Part of a small language model's weights: normalized queries and keys.
Each number is 128 + 24 x the weight over its row's rms, rounded and kept within 0 to 255. Layers, rows and columns count from 0. The size above them is the row's rms in percent of the matrix's.

# layer 6 MLP gate, 512x128, rms 0.245, rows 443-460, columns 0-127
size [106 104 103 100 102  97 104 106 107 104  91  98  91  98 101 108 113 104]
[[170 157 124 116 115 142 193 144 158 126 178 121 155 172 155 174 124 132  93 156 108 126 171 106 146 158 131 131 127 111 110 130 119 104  94 122 109 108 141 103 101 118  91 113 118 164 137 145 106 136 157 115 147 115 174 109  79  83 139 143 119 145 139 168 113 131 102  99 120 113  62 128 120 112 138 108 126 126 171 137 145 131  92 103 128 102 137 142 138 118 114  96 143 118 112 118  94 121 171 141 148 176 131 104  99 122 119 142 139  98 131 144 142 139 127 113 174 153 106  95  86 141 142 152 148 125 113 129]
 [114  97  92 125 122 140  92 137 140 105 136 150  97 118 150 181 105 108 159  97 106  82 130 171 169  88 146 136 145 108 123 141 103 130 111 151 135 167 122 123 149 131 125 127 152 154 157 156 129  97 115 121 152 140 124  96 134 117 130 152 122 117 107 167 145 144 142 143  81 120 135 121 132 121 150 113 161 129  83 119 171 112 130 124 131 121 124 160 169 131 149 117  86  86 115 120 120 154 146 139 183 125 105 109 102 165  86 132 123 111 165  94 128 139 197 131 131  93 133 150 123 134 129 149 102 189 117 133]
 [133 137 115  97  87 124 146 135 119 121 166 161 119 111  95 120 136 136 125 126 138 140 147 151 111 130 127  94 157 148 142 156 140 123 136 111 123 169 126 121 155 125 142  92 153 130  90 137 106 111 199 120 136 177  94 114 106 142 131  67 177 141  76 147 136 161 153 141 112 153  84 114 157 120 138 124 135 121 150 140 130 154 120 126 147 125  63 129 113  93 182 144 155 152 139 151 125 120 152 157 106  73 160 119 122 125 153 149 104 111 112 109 116 103 150 109 141 122 140 101 149  84 161 111 123  97 130 127]
 [123 147 185 103 117 152 141 128 111 151 147 134 124 110 117 143 110 120  99 125  93 147 147 105 121 123  90  95 118 179 171 111  72 113 119 184 112 127 132 107 166 100 122  96 126 131 118 120 133 161 120 165  99 102 175  98 161 129 161 129 117 143 153 100 160 139  97 115 150 126 126 142 130 167 143 165 143 175 121  99 110 146 122  93 151 114 118 119 119 121 146 127 161 138 169 127 140 125 121 156 131 120 111 154 141  89 107 148 109  84 103 148 116 145 116 105 157 138 181 141  87 164 152 161 132 123 153 123]
 [120 134  74 155 137 136 131 151 155  87  80  83 140 131 171 144 107 128 104 133 110 167 158  95 135 114  80  95 139  97 119 119  99 155  89 134 123 150 109 157 151 128 126 112 110 140 131 125 152 135 107 131 109 135 107 142 136  99  78 131 132  98 147 144 107  90 124 113 141 138 126 106 161 140 157  94 149 209 163 139 119 108 163 129 141 138  56 171 148 128 143 130 161 144 126 152 147 156 112 131  97 114 117 132 129 162 137 101 150 150 168 145 114 135 111 141 114 121 144 125 117  94 107 123 126 147 148 126]
 [113 157  87 144 158 114 122 120 159 108  97 124  99  90 117 136 123 123  98  91 141 125 136 134 100 111 139 100 116 107 133 101 116 126 126 106 125 129 121 113 140 115  98  91 121  84  89 120 158 123 138 156 127 189  78 131 115 145 158 126 115 132  70 122 120 108 106 136 132 134 143 123 116 146 104 125 158 159 123 152 125 135 126 100 122  65 150 123 163 102 145 118 108 136 124 144  66 116 124  87 166  94 125  79 171 130 125 135 161 120  99 177 160  89 117 123 141 149 150  73 137 119 116 129 158 124 106 135]
 [ 94 100 187 129 135 106 127 130 146 131 140 146 121 123 107 115 159 142 114 176 135 135 166  98 111  93 126 107 150 133 117 114 110 127 123 166 139 115 145 172 110 112 115 161 136 136 110 128 158 149 137 122  95 161 139 124 132 162 140 143  81 152 152 119  66 105 132 129 132 169 144 126 156 113 102 142 118 141 150 134 156 138  91  94 117 114 138 107 104 101 103 106 159 125 152 138 165 112 131 149 148  96 100 100 166 152 105 125 144 108 110 153 115 167 131  74 116 102 129 133 119 158 149 172 116 175  64 141]
 [153 154 155  90  99 126 179 137 136 139  92 131 155 129 133 159  67 133  90 173 129 145 124 124 116 117 110 115 165 132 150 147 102 108  93 105 134 116 122 140 125  85 126 103 150 120 146 114 138 112 137 122  72 111 120 110 120 147 151 118 112 121 106 123 125 142 111 137  91 150  80 122 108 111 110 112 155 152 104  81 128 164 110  75 133  72 104 159 146 129 127 128  78 148 139 117 117 119 115 141 122 134  82 127 135 120  85 146 143  90 103 140 136 114 126 185 142 136 146 116 117 138  94 169 176 115 113 137]
 [101 160 101 100 137  88 161 111 147 134 130  84 151 125 151 149 175 158 144 116  84 127 125  90  87  85 135 128 115 122 134 145 113 127 127 153 101 146 130 110 152 136  69 149 122 161 105 112 118 134 121 134 113 125 111 181 167 103 166 163 141 135  73 145 120 138 124 111 102 147 113 157 111 142 171 111 114 163 156 141 130 129 154  64 145 144 127 138 160 107 168 129 135  94 127 136 128 121 130 124 145 117 109 120 126  93 114 150 107 119 141 141 149 105 183 119 145 138 122  85 135 123 139 187 132 139 143 154]
 [120 135 146 120 103 145 154 162 129 157 131 128 118 130 159 141  90 128 127 181 138  84 135 127 137  97  33 160 145 135 138 146 107  98 128 170 125 134 102  86  75  95 129 174 122  98 110 112 166 151 104 102  96 120 125 148 177 110 156 162 132 105 131 114 157 126 134 138 112 147 132 118 119 153 114 106 111 157 113 139 108 133 115  98 133  80 143 122 112 113 186 118 155 141 122 105 111 144 127 128 112 147 139 143  98 111 135 150 104 127 131 135 151 109  97 144 123 138 134 147  86 117 178 142 132 144 126  90]
 [162 138 164 132 151 114 157 170 128 131 132 117  76 168 135 173 179 163 164 112 131  93 118 177  84 102  99 162 185 143 136  75 119 141 132 156 110 126 138 150 125 148 130 148 137 145 133 133 104 110 113  99 153 135 126 101 127 139 128 127 134 142 141 118 143 110 101 108  99 122 107 149 147 113 182 134 115 135 105 120  86 135 121  85  99 157 156 123 124 103 140 133 138 129 155 117 131 122 121 156 171 134 155 127 116 162 111 130 108  84 151 165 113 149 109 148 162 170 138 149 143 107 110 114 169 159 121 112]
 [142 107 125 103 173 111  73 117 152 113 121  99  94 170  92 106 149 150 151 138 126 119 132 161  77 147 145 123 146 132 126 134 148 147 148  91 113 146 141  97 127 149  97 125  91 142  70 135 111 155 103 128  87 174 139 136 129 110 136 141 119 147 150  71 131 162 148 103  85 152 108 153 137 122 118 111  94 119 146  88 112 139 109  92  92 108 133 127 117 138  85 146  84 141 127 120 129 105 157 118 103 135 109 146 126  93 119  95 128  99 130 120 114 140 147  94 113 145 114  83  94 153  92 143  97 127 135 151]
 [110 164 180 183 122 174 112 151 130 144 148 126  95 116 142 153 116 148 106 139 109 128 135 152 131  93 115 100 144 131  80 123  98 157 171 159 123 141 137 107 151 130 136 107 131 123  90 126  82  87 160 146  64 100 128 140 137  77 138 125 130 139 143 160  90 135 127 118 122 108  83 133 140 106  85 120 143 107 161 143 132 107 161  86  97 139 136  84 133 102 147  95 104 113 143 151 109 114 148 150 142 129 161 114 109 139 151 157 177 106 119 156 115 102 154 129 123 148 126 116 110 163 137 124 138 114 107 134]
 [127 143 147 137 135 102 138 107  63 152 129  75 149 120 103 166 114 136 136 139 137  96 120 101 112 128 133 107 114 144 135 128 103 103 156 153 114 115 160 119  95 109 155 128 148 114 149 131 107  75 124 128 105 119 101 124 124 127  95 173 129 113 127 119 153 129  96 117 117 116 105 103 156 115 156  94 123 130 124  74  95 136 142 145 119 169  98 132 106  96  78 130  88  86 131 111  90 143  90 133 141 119 143 159 110  95 130 115 133 158 116 140 151  87 204 173 139 160 150 119 122 108  99 143 152 118 141 115]
 [151  73 121 125 130 108 130 180 144  89 142 164 136 110 107 141 166 109 108 146 134  85 127 130  90 120 132 155 166 123 116 125 121 126 106 112 128 141 121 138 127 118 118 118 127 164 132 171 104 122 103 124 113 103 128 120  92  86 168 135 147 135 105 135  98 108  93 106 122 144 134 104 127 126 119 139 118 137 150 147 129  84 126 123  93 180 175 143 108 125 135 131 131 141 140  99  93 129  94 157 137 118  73 112 151 141  90 152 123  51 139  93 147  95 123 160 119 127 122 121 115  95 139 174  89 101 129  86]
 [156 138 163 113 121 146 116 103 160 147 120 115  85 120  96 122 122 134  89 176 151 150 118 146 145 125 150 150  88 152 131 130 165  80 123 156 172 140 131 157 106 147  84 130 125 141  80  91 132 129 181 134  97 137  90 133 121 140 126 104 128  94 170 124  92 115 177 158 137 108 119 134 111 123 119 115 108 135 135 119 120 104 174 134 118 125 162 137 123 134 169 137 146 107  96 123 121 174 128 171 155 188 126 105 124 164 142 127 104 126 117 130 123 138 111 138 120 167 108 128 119 113 137 151 182 157 112 160]
 [158 127 133 158 147 145 100 166 184 126 125 144 113 135 119  98 111 162 143  99 113 179 115  62 141 161 117 107 123 123 150 145  84 114 110 168 161 140 124 158 125  84 123 110 136 118 124 143 156 173 138 142 152 130 134 125  97 139  96 173 140 144 122 113 129  89 136  89 127 153 108 110 142 119 133 126 105 108 132 125  79 147 117 118 147 116 158 132 121 147 111 130  87 169 178 124 115 101 134 134  98 115 172 149 144  89 147 153 126 128 137  83 138 136 132 142 124 154 140 141 156 152  82 145 173 119 103 149]
 [119 116 165  96 146 185  61 121 161 179 117  88 146 104 115 110 133  95 129  89 150 135 127 115 136 122 144 119 127 128 121 133 141 133  56 118 154 117 124 147 119 110 162  76 120 150 137 136 119 107 110 158 131 128 133 144 161 139  71 148 115 113 126 173 106 100 121 104 139  94 107 114 131 126 130 118 142 117 114 131 125 105 108 123 116 147 128  69 106 105 147 154 159 129 152 113 133 132 132 107 149 129 150 115 172 138 110 141 157 135 128 139 136 120 151 112 128 134  70 138 172 165 120  97 130  91 180 144]]
# layer 6 MLP up, 512x128, rms 0.224, rows 443-460, columns 0-127
size [100 102 104  96  98  95 105 102 109 103  87  97  89  97 104 102 102  95]
[[154 134 117 139 140 134 149 121 125 116 109  83 113 141 101 126 125 184  92 119 131 167 150 101 117  72 124 143 136 122 140 140 146  92  91 163 134 130 153 149 121 115 111 119  90 142 112 122 105  86 164 110  83 134 131 128 128 129 111 108 157 141 158 100 108 103 101 100 120 151  99 118  64 139 120 104 162 143 151 145 142  72 152 128 110 117 175 138 119 135 132 147 104 154 101  87 123 119  93 182 162  93  95 126 137 136 138 139 137 101 103 175 142 122 122 130 155 132 119 107 147 105  94 161 162 141 130 104]
 [165 120 139  66 137 135 144 129 145 146 133 105 118 175 140 114 139 134 124 109 204 138 168 154 125 131 126 121 132  96 135 141 131 113 106 112 118 115 111 169 139 113 114  98 151 120  92 111 141 136 163 104 148 111 129 134 124 134 112 178 123 117 177 183 126 147 127  88 107 141 137 125 119  84 159  91 131 149 103 105 161 155 140 112 135 133 124 189  97 112 138 129 143  90 175 112  96 120 161 118 127 158 133 156 108 137 174 141 109 128 133 127 163 151 150 177 124 109 134 119 167 140 113 156 133 147 132 103]
 [102 116 137 136  99 109 129  97 122 128 137 135 177  91 181 106 131 142 154 110 174 174  89 147 123 142 131 116 106 152 160 126  96 136  93 152 129  97 120 152 149 114 143 138 169 105 128 117 158 116 129 122 180 140 140 122 107  99 159 151 125 130 182 136 142 142 151 155 116  94  90 124  43 126  88 113 112 141 131  91 164 136 150 124 110 118 121 157 118 107 133 100  98 143 110 152 151 135  97 103 175 149 114 125 153 153 121 102 125 142 131 109 132 145 116 149  95 141 107 138 160 112 145 123 141 156 137  92]
 [108  74 129 123 189 154 129 123 139 122 122  81 132 176 117 135  94 134 140  98 164 154 133 132 124  60 122 124 128 130 178 135 133 121 136 125 108 158 162 136  82 129 102 169 132 149 147 110 125 136 121 109 117 120  91  91 113 100 120 124 125  88 128  95 147 118 113  84 122 173 117  87 108  76 125 140 123 110 115 114 140 115 155 158 113 147 157 196 113 102 125 145 120 174 118  98 125 141 106 140 150 141 116 103 124 135 105 102 149 172  84 113 130 165 121 128 114 107 146 118 142 123 126 125 118 144 122 109]
 [144  87 162 134 145 116  99  82 106 145 116 134 130 104 155  97 137 133 114 120 128 109 134  97 129 117 110 149  84  92 141 125 103 190 137 105 126 155 123 134 109 141 187 103 156 151 117 126  98 126 104 143 102 134 124 162 123 161 125 162 117 115 121 158 100 116 186 108 110 129 171 131 139 157 113 131 141 166 155 151 110 149 129  81 118 112 107 160 115 151 129 124  89 174 169 138 134  97 133 125 134 101 108 148 140 164 129 126 147 104 103 145  75 120 123 150 137 126  98 143 131 133  95 125 174  85 111  94]
 [109 116 131 145 134  87 172 100 101 129 164 109 160 118 175 159 155  79 140 188 101 142 102 111 137 131 108 133 120 154 123 130 140 124 117 167 176 145 120 110 105 106 126 146 103 174 171 141 133 116 111  93 152 129  91 124 107 120 118  86 128 137 145 105 155 131 154 158 134 107 113 117 143 126 165 146 125 124 160 129 113 156  84 141  99 146 126 141 114 155 110  99 122 101 119 136 167 149 130 111 106 160 144 136  53 119 127  96 121 139 162 119  74 151 123 108 131 170 122 103 131 100 122 109 136 149 140 114]
 [108 119 140 138 166 145 131 137 157 131  82 119 102 164 126  92 152 117  97 103 177 158 133 144 110 145 115 132 118 168 123 157 169 132 107 142 120 137 125 152 143 128 122 110 121 148 107 110 119 119 171 119 124 129 122 113 146 151 124 108 107  93 113 128 147 118 113 110 146 124  71 185 107  88 179 170 132 111 131  80 137  93 164 110 122 127 121  94 183 123 144 143 170 128 181 136 168 132 117 109 157 149 150 119  77 101  92 106 109 125 141 167 121 107 137 134 101 145 120 154 138 127 142  98 137 124 134 162]
 [143 132 149 104 125 106 150 110 102 137 143 125 126 119 126 130 117 108 118 198 114 159 125 116 154 121  92 185 125 117 110 122 103 164 104 137  91 143  96 167 143 134 128 146 152 125 119  94 125  66 141  92  83 118 141 114 158 124 147 113 115 116  99 123 101 112 137 147  92  97  98 102  95 110 162 125 109 147 132  87 162 121 129 155 147 145 175 125 129 132 132 126  94 123 113 143 171 161  95 128 108 173  79 133 134 114 142 103 131 129  81 126 156 130 144  88 130 132 112  99 134 115 155 141 169 105 157  98]
 [119  78 147 183 125 127 127 133 117 152 133  92 127 108 104 108  89 119 131  96 135 134 130 133 140 168 138 138 145 100 149  96 109 144  88  96 124 118 131 147  66 121 174 131 157 139 158 144 122 143 122 137 180  96 141 129  98 145  72 114 129 126 107 124  78 109 163 143 120 122  99 132 106 118 134 150 177 103 143 140 105 135 128 176 163 135 123 155 117 119 113 148 167 110  97 111 158 102 116 120  86 146 117 167  88 164 131 133 146 128 158 132 118 140 107 163 111 123 134  87 168 121 146 111 104 103 122 136]
 [170 109 126 124 146 137 120 132 124 101 156 130  63 108 127 144 119 113 126 151 171 105 133 122  82 106 170 122 123 124 102  90 170 102 122 137 145 102 141  94  97 170 148 137 132 114 154 119 130 115 108 167 153 112 130 134 119 146 140 141 138 165 159 103 130 118 123 114 182 118 160 118 133 157  94 149 133 121 135 128  83 126 110 123 143 138 118 130 114 146 143 136 132 131 167 162 198 156 147 131 150 123 194 173 158 115 134  86 139 154 132  77 109 106 149 135 122 150 142 137 148 148 173 130 155 118 152 139]
 [ 86 121 121 108 180 112  80 107 138  88 146 110 149 164 122 170 107 109 115 117 118 112 144 127 108 140 125 118 122 102 154 120 135 161 125 174  96 119 145 166 130  82 114 139 142 166 114 127 105 129 117 138 168 118 137 130 151 126 119  85 149 105 151 125 137  91 136 125 174  92 113 153 166 146  79 141 138 115 153 139 134 145 106 128 154 129 122 100 127 116  89 127 128 184 108  89 129 151 118 121 127 123  99 130 118 123  86 116 161 126 139 164 105  96 115 106 117 134 170 139 127  53 142 113  96 160 120 104]
 [110 109 114 144  92  87 165 135 136 139 138 148 121 164 144 109 144 138 101 126 114 173 137 128 125 119 166 128 126 150 177 144 126 164 159 133 131 122 115 150 136 125 110 117 126 131 165 133 127  62 137 157 128 100 130 118 113  81 112 124 156 104 155 156 100 127 112 150 131 134 110 104 111 111  77 131 185 111 151 103 160 128  96 156 120 143 203 101 169 123 158 154 161 113 115 133 141 141  86 140 186 131 120 138 168 146 151 138 120 118  88  99 116 137 112 137 122 142 159 119 161 102 135 129 159 134 118 156]
 [ 87 112 136 108 102 140 118 119 148 146 152  99 135 115 141 119 126 145 122 144 128 152 102 133 137 148 159 115 190 147 145  80 125 132 135 134 135 140 131 146 160 159 103 130 142 189 128 108 136 114 147 119  85 183 119 184 174 101 152 139 143  99 169 134 117 102 129 145  81 136 139 127 108 171 109 141 132 153 133 128 121 117  98 116 152 116 130  99 147 120 192 107 136 140 140 130 102 139 126 125 152 151 124 132 133 132 151 136 123 147 127 148 114 178 117 123  79 107 128  90 106 112 159 168 116 159  60 102]
 [139 129 150 150 124 113  87 145 158  87  95 108 138 108 185 109 132 103 157 103 134 159 118 109 149 107 118  98 147 146 189 146 114 163 108 148 125 102 136  61 166 135 113 158 136 147 126 107 127 148  94 140 128 101 112 121 118 119 146 131 148 144 144 111  98 154 141 128  90 185 117 150 118 115 124 130 126 135 144 141 143 159 140 136 108 121 152 156 117 130 153 154 120 137 131 145 163 170 180 101  88 107 125  96  72 136 176 121 126 146 118 123 142 132 143 108 146 116 104 132  80 180 146 110 136 117 157 135]
 [110  99 133 154 140 127 154 157  94  75 120  93 129 133 137 153 160 138 156 129 170  98 150 103 115 133 145 185 133 129 105 128 112 125 166 137 148 109 115 105 132 156 133 162 107 121 132 192 107  84 118 118 145 124 137  87 140 124 154 121 150 147 103 125  89 134  99 139 126 119 147 126 131 165  84  84 133 174 122 113 136 103 182 153 183 103 146 175 128 154 122 128 144 123 141 151 108 105 136 128 129  81 122 154 120 146 123 144 131 110  97 141 132 123 115 147 165 103 106 143 110  95  81 102 136 109 147 134]
 [172 125  85 120 122 144 152 105 147 115 129 167  87 152 108 124  93 112 135 120 167 168 115 160 142 103  92 137 117 138 141 117 117  73 107 135 118 128 175 143 112 134 153 130  72 117  82 130 124 117 114  91 157 102 130  98 122 135 100 165 151 140 124 154 125 133 133 151 129  98 122 124 115 147 154 166 114 127 142 120  99 120 120 127 114 161  49 110 150 111 134 118 120 117 136  91 112 123 127 166 118 122 157  73 132 162 181 126 147 148 171 156 145 116 149 149 130 118 147 118 112 137 156 153 119  94 157 147]
 [ 88 129  83 147 130 144 131 170 156 130  81 122 104  97 128 110 107 133 172 123 148 147 106 127 109 108 159 143 142 131 171 133 127 120  92 181 140  89 137 151 131 100 102 119  65 154 102 109 140 103 108 103 147 170 126 162 145 128 171 100 146 110 137  82  92 151 119 135 150 162 157 164 112 132 139  85 115  94 145 114 134 110 133 161 134 112 143 120  91 121 138 132 115 129 131 157 123 109 137 116 132 106 103 133  68 131 147  97 127  99 118 111 116  98  96 142 147 113 115 154  89 125 150 109 137 119 158 161]
 [123  89  92  96 101 164 141 146 109 124 107 129 119  71 161 142 147 135 123 112 112  92  95 167 145 162 124 144 101 140 126 130 140 142 113 108 121 119  84 150 145 117  98 150 122 109 103 110 168  85 122 152 139 125 176 147 100 120 110 124 117 133 121 162 143 127 124 136 160  94 116 119 120  79 137 133 136 167 139 124 123 100 103  96  92 122 149 130 137 125 135  71 113 134 112 135 115 128 106 101 186 105 151 129 107  78 145 132  88 120 169 116  87 160 156  76 125 137 121 117 138 147 138 122 140 175 109  96]]
# layer 6 MLP down (transposed), 512x128, rms 0.292, rows 443-460, columns 0-127
size [101  95 102 100  99  96 107 102 104 101  91  98  93  96  98 103 108 101]
[[149 104 159 145 116 144 136 127  88 156 127 171 133  99  97 140 148 139 104 133 127 137 139 126  96 139 141 133 146 127 138 168 133 118 156 138 128 112 139 139 127  73 129 136 148 130 168 135 124 142  89 110 119 124  96 145 164 116 156 112  80 117 114 101 137 153 162 172 116  72 107 135 204 150 127 126 148  83 105 111 126 163 157 103 106 161 130 111 119  88 140 140 123 117 101 154 127 120 124  59 165 111 141 174 151 148 130 113 131 136 128 135 113 130 130 157  92 126 158 114 168 153  99 135 142 153  89 127]
 [107 140 136 118 129 110 116 119  95 118 115 148 133 126 111 117 115  82 136 146 109 144 102 107 185 107 147 134 109 114 106 109 105 104 152 115 110 117 166 159 154 154 149 145 141 130 158 106  88 127 126 106 140 139 114 164 127 136 100 119  96 122  70 109 144 141 163 101 146 112  74 102 123 168 135  70 142 112 118 120 122 130 111 149 158  73 160 101 166 135 142 153 119 148 156 124 117 157 109 142 153 129 169 103 129 152 129 128 137 143  96  97  89 194  86 137 137 148 119 113 146 144 139 171 108 105 140 102]
 [121 125 121  93 144 142 175 148 122 101 161 105 127  94 133 124 102 116 104 155 111 128 182 126 174 148 126 179 129 119 123 135 116 115 181 131 138 157 128 101 149 123 106 134 125  99  98 124 115 105 151 119  92 137 111 119 173 144  85 150 110 136 122  95 144 164 148 105 108 152 139 140 163  93 129  97 129 104 130 142  88 150 126 133 139 113 167 120 162 145 131 118  96 117 136 155 143 114 129 153  95 183 116 118  82 101 124 151 135  80 141 145 155 126 121 149 175 164 124  94 137  92 156 156 122  85 130 151]
 [132 120 136 128 166 139 173 109 107 122 134 127 158 144 115 134 120 119 113 170 134 147 127 123 103 123 125 100  86 146 148 156 156 127 137 140 130 154 115 167 123 133 183 109 122 103 101 108 149 168 139 105 139 138 156 117 138 126  79 101 121 108 148 106 137 148 179 167 124 147 128 130  95 147 154  91 121  95 130 178 154 196 122 137 114 119 142 135 119 163 128 140 137 134 122 148 181 127 128 128 111 121 140 114 140 133 127 168 102 135 120 152 129 125 136 164 162  92  64 137 137 176 165 101  89 106  87 101]
 [ 98 142 147 130 126 120 112 136 122 139 113 119 138 149  89 150  88 147 126 108 156 152 161 105 157 134 114 105  96 119 128 145 121 139 126 101 136 111 117 139 103 106 152 129 122 135 135 132  96 133 160 114  90  99 100 147 111 152 167 100 106 160  83 126 121 170 160 112 143  68  91  89  93 160 156 108  66 114 120 161 133  88 158 127 124 110 131 154 132 121  99 148 152 110 162  99 145 129 105 115 117 137  93 138 141 174 118 127 119 150 105 111 106 160 172 132 121 124 120 113 116 159 148 118 167 159 133 194]
 [111 152 142 117 165 126 110 164 117 138 148  88 128 161 142 153 145 145 174 179 161  70 142 144  92 125 152 147 161 167 117 101 130 133 118 135 124 155 157 137  97  86 130 120 126 134 133 118 115 137 103 111 134 177 136 151  98 128 111 147  90 133 123 167 168 161 119 131  85 129 158 107 110 124 139 142 136 113  98  84  39 142 127 135 135 140 169 112 160 137 137  65 130 133  81 120 119 137 137 128 121 121 115 157 135 128 159 125 122 117 147 123 126 120 137 102 143 144 142 107 118 154 102 151 162 114 111 122]
 [120 104  83 151 106 116 133 135 138 156 144 141 119 110 167 151 116  94 121 118 115 158 156 123 113 135 125 127  96 172 112 148 115 160 154 127 117 156 103 133 128 134 129 171 157 134 196 123 121 140 157 127 101 110 191 112 149 157 120 107  96 152 123 123 164 109  95  97 123 148 134 115  66 144 165 121 132 132  84 103 109 134 139 107 114 128 167 159 142 125 122 118  85 159 168  92  93 133  94 116  99 115 176 121 142 113 152  95 103 133 141  96 105 138 135 123 155 148 106 153 122 134 122 144 161 156 117  95]
 [128 151  96  98 158 138 105 107 116 159 101  89 122 115 119 128 107 151 113 124 107  71 105 145 176 112 169 117 147 158 147 108 153 111 129 143 127  98 138 107 150 160 157  75 128 116  99 163 108 129 157 160 191 105 116 138 154 113 105 139 150 115 127 134 140 139 108 180 162 124 167 167 135 126  95 102 130 159 152 163  93 130 156 140 155 115 140 122 102 135 127 124 149 111 128 120 128 118 143  89 146 116 148 130 137 120 147 146 117 128  99 152 165 112  97 158  96 165 137 146 153 137 120 104  75 156 105 105]
 [123  97 144 104 168 134 142 128  79 148 198 136  97  71 128 122 141 146 115 138 114 113 163 134 146 145 148 144 129 119 184 116 131 187  97 123 148 157 150 104 106  95 113 114 146 128 126 144  80  94 128 137  97  90 103 123 135 157  67 110 154 143 114 142 168 110 114 102 144 171 107 138 110 129 146 142 123 135 131 129 108 125 124 118 106  96 138 136 108 123 158 126 123  97 115 140 108  94 100 135 104 174  92 143 140 166 108 117 126 143 122  94 130 171 154 131 116 110 132 118 105  86 112 122 138  93 112 139]
 [107 127 102 128  90 117  97  75 123 129  67 126 127 143 167 141 114  96  98 127  95 120 158 153 110 137 144 153 123 153 136 109 103  98 132 123 141 138 124 114 161 139 111 148 158 114  96 122 101 119 165  65 143 104 116 147 134 178 114 138  95 126  94 102 150 114 133 122 106 141 138 120 161  89 115 156 132 112 105 183 105 158  89 103 116 167 165 142 129 126 126 127 137 126 151 100 102 178 113 120 161 166 132 130 116 145 102 175 116 128 124 145 106  98 141 127 131 110 116 131 136 176 137 138 159 175 111 144]
 [147 121 124 147 161  72  81 115 115 138 150 122 118 136  77 111 117 113 151 137 131  59 131 139 141 124 141 123 119 161 162 160 145 130 163 114 119 155 113 165  93 151  90 156 108 134 142 104 140 106 130  55 134 110 135 171 134 139 146 135  84 143 104 105 107  81 135 173 139 134  91 116  69 137 117 130 141 146 123 144 106 151 107 133 130 140 114 153 137 123  94 101 112 107 154 126 140 136 143 132 100 125 106 128 149 114 121  95 154 120 138 145 136 156 111  92 114 132 154  96 146 108 110 119 117 156 113  67]
 [113  91 125 110 137  76 121 156 155 139 118 140 132 129  88 150 149 153  91 172 144 172 132 146  81 119 113 167 151 138 148 128 115 139 144 169 168 105 115 126 122 133 105  93  96 125  93 106 112 153 197 138 142 142 156 180 129  72 107 144 144 164 136 129 111 146 127 127 119 132 107 147 122 111 147  93 117 124  81 121 135 121 135 141 135 150 129 120 120 160 121 113 116  93 128 126 112 123 128 190 134 133 110 133 143 152 149 139 121  79  98 139  77 134 136  87 136  88 163 135 127 140 106 120 114 149 164 121]
 [135 117 126 149 116 173 138 100 112 141 127 139 147 140 118 168 114 114 154 122 155 137 153 128 197 122 109 140  99 113 107 153  92 161 116 158 110  73 120 113 127 159 138 150  98 108 117 109 162 117 115 161 136 120 152 137 109 137 126 140 130 105 153 161 118 187 155 110 145 148 104 119 147 158 128  58 139 140 129 113  95 102 132 119 141 121 154 125 125 107  95 117 149 116 161 141 146 137  76 118 147 131  84 102 121 111 157  99 112 160 132 123 132 169  94  98 153 122 113  74  99 162 133 131 162 125 168 147]
 [114 106 130 141  93 124 123  74 117 105 120  90 168 128 130 108  91 156 108 115 127 106 145 155  35 136 131 151 144 138 142 104 105 147 114  89 145 147 119 133 129 119 125 125  87 102 130 119 133 104 126 140 167 157 123 130  95 112 105 151 175 173 135 129 147 100 150 164 149 110 119 139  63 148 159 125 140 134 176 110 169 131 118 125 133 134  86  89  98 126 110 112 155 133 158 171 131 157 168 124 113 161 137 123 149 101 112  93 123 156 156 132 138 142 133 113 137 127 132 102 130 160 118 134 131 155 110 137]
 [125  93 121 153 126 105 119 125 122 107 137 167 133 136  99 114 133 153 104  82  92 111  95 148 160 138 104 154 144  88 128  78 106  94 111 143 150 128  97 156 144 138 115 115 122 143 134 158  86  92 115 153  77 128 124 120 107 127 121 147 124 125 113 123  97 140 115 115  99 134 174 114  79 102 144 100 138  91 156 163 133  75 103 105 111 156 114 116 131 149 127 168 130 153 141 101 108 183  87 159 156 142  89 130 100 117 137 163 153 117 114 176 142 127 112 103 147 126 161 112 122 127 120 106  86 132 101 130]
 [114  98 108 117 107 156 129 154 121 141 118 107 135 143 161 169 161 137 122 126 101 114 121 146 173 122 153 143  83  82 118 133 144 145 169 127 111 105 135 113 122 117 120 122 152 159 153 137 144 179 156 145 106 179 154 150 173 147 118  84 119 112 126 121 145 109  99 125 138 139 145 103 117 137  92 123 132 138 135 144 151 149 128  98 126 125 154 156 195 163 144 166 146 147 123 118 108 111 115  67 122 140 146 145 157  65 114 147 131 131 118  90 107 108 121 101 139 124 112 142 133 130 109  83 174 116 156  87]
 [113 109 119 166 150 146 127 129 131 102 167 148 154 135 124 111 132 125 121 122 104 167 117  86 129 147 107 147 155 101 127 154 103  89 106 151 153 162 102 151 160 111 113 130 136 126 187 127 110  81 121 170 148 105 147 106 136 101  77 171 144 130 147  88  98 101 132 152  82  79  73 123 143 123  76 146 121 128 137 137 118 104 132  90 153 122 132  92 133 151 127 182 131 156 179 151 132 135 140 142 133 135 178 139 131 137 143 161 114 142 140 124 128 147 126  95 114 149 122 132 137 136  88 148 123 118 126 154]
 [135 137 120 137 132 137 135 124 137 104 127 162 109 180 117 184 114 168 132 184 137 125 114 129 161 132 131 144 109 165 123 126 101 109 167 143 125 119 140 122 152 165 124 142 155  80 143 133 125 140 137 100 177 125 113 115  98 119 158 114 164 144  91  87 147 138 165 111 161 102 163 155 111 144 101 145 114 131 127 116 175 158 166 138 160  93  93 124 128 117 150 150  91 104 113 127 148 134 131 146 163 125 104  92  93 181 159 159 121 135  87 124 117 115 129 169 151  90 109 131 141 121 117 140  88 107 130 132]]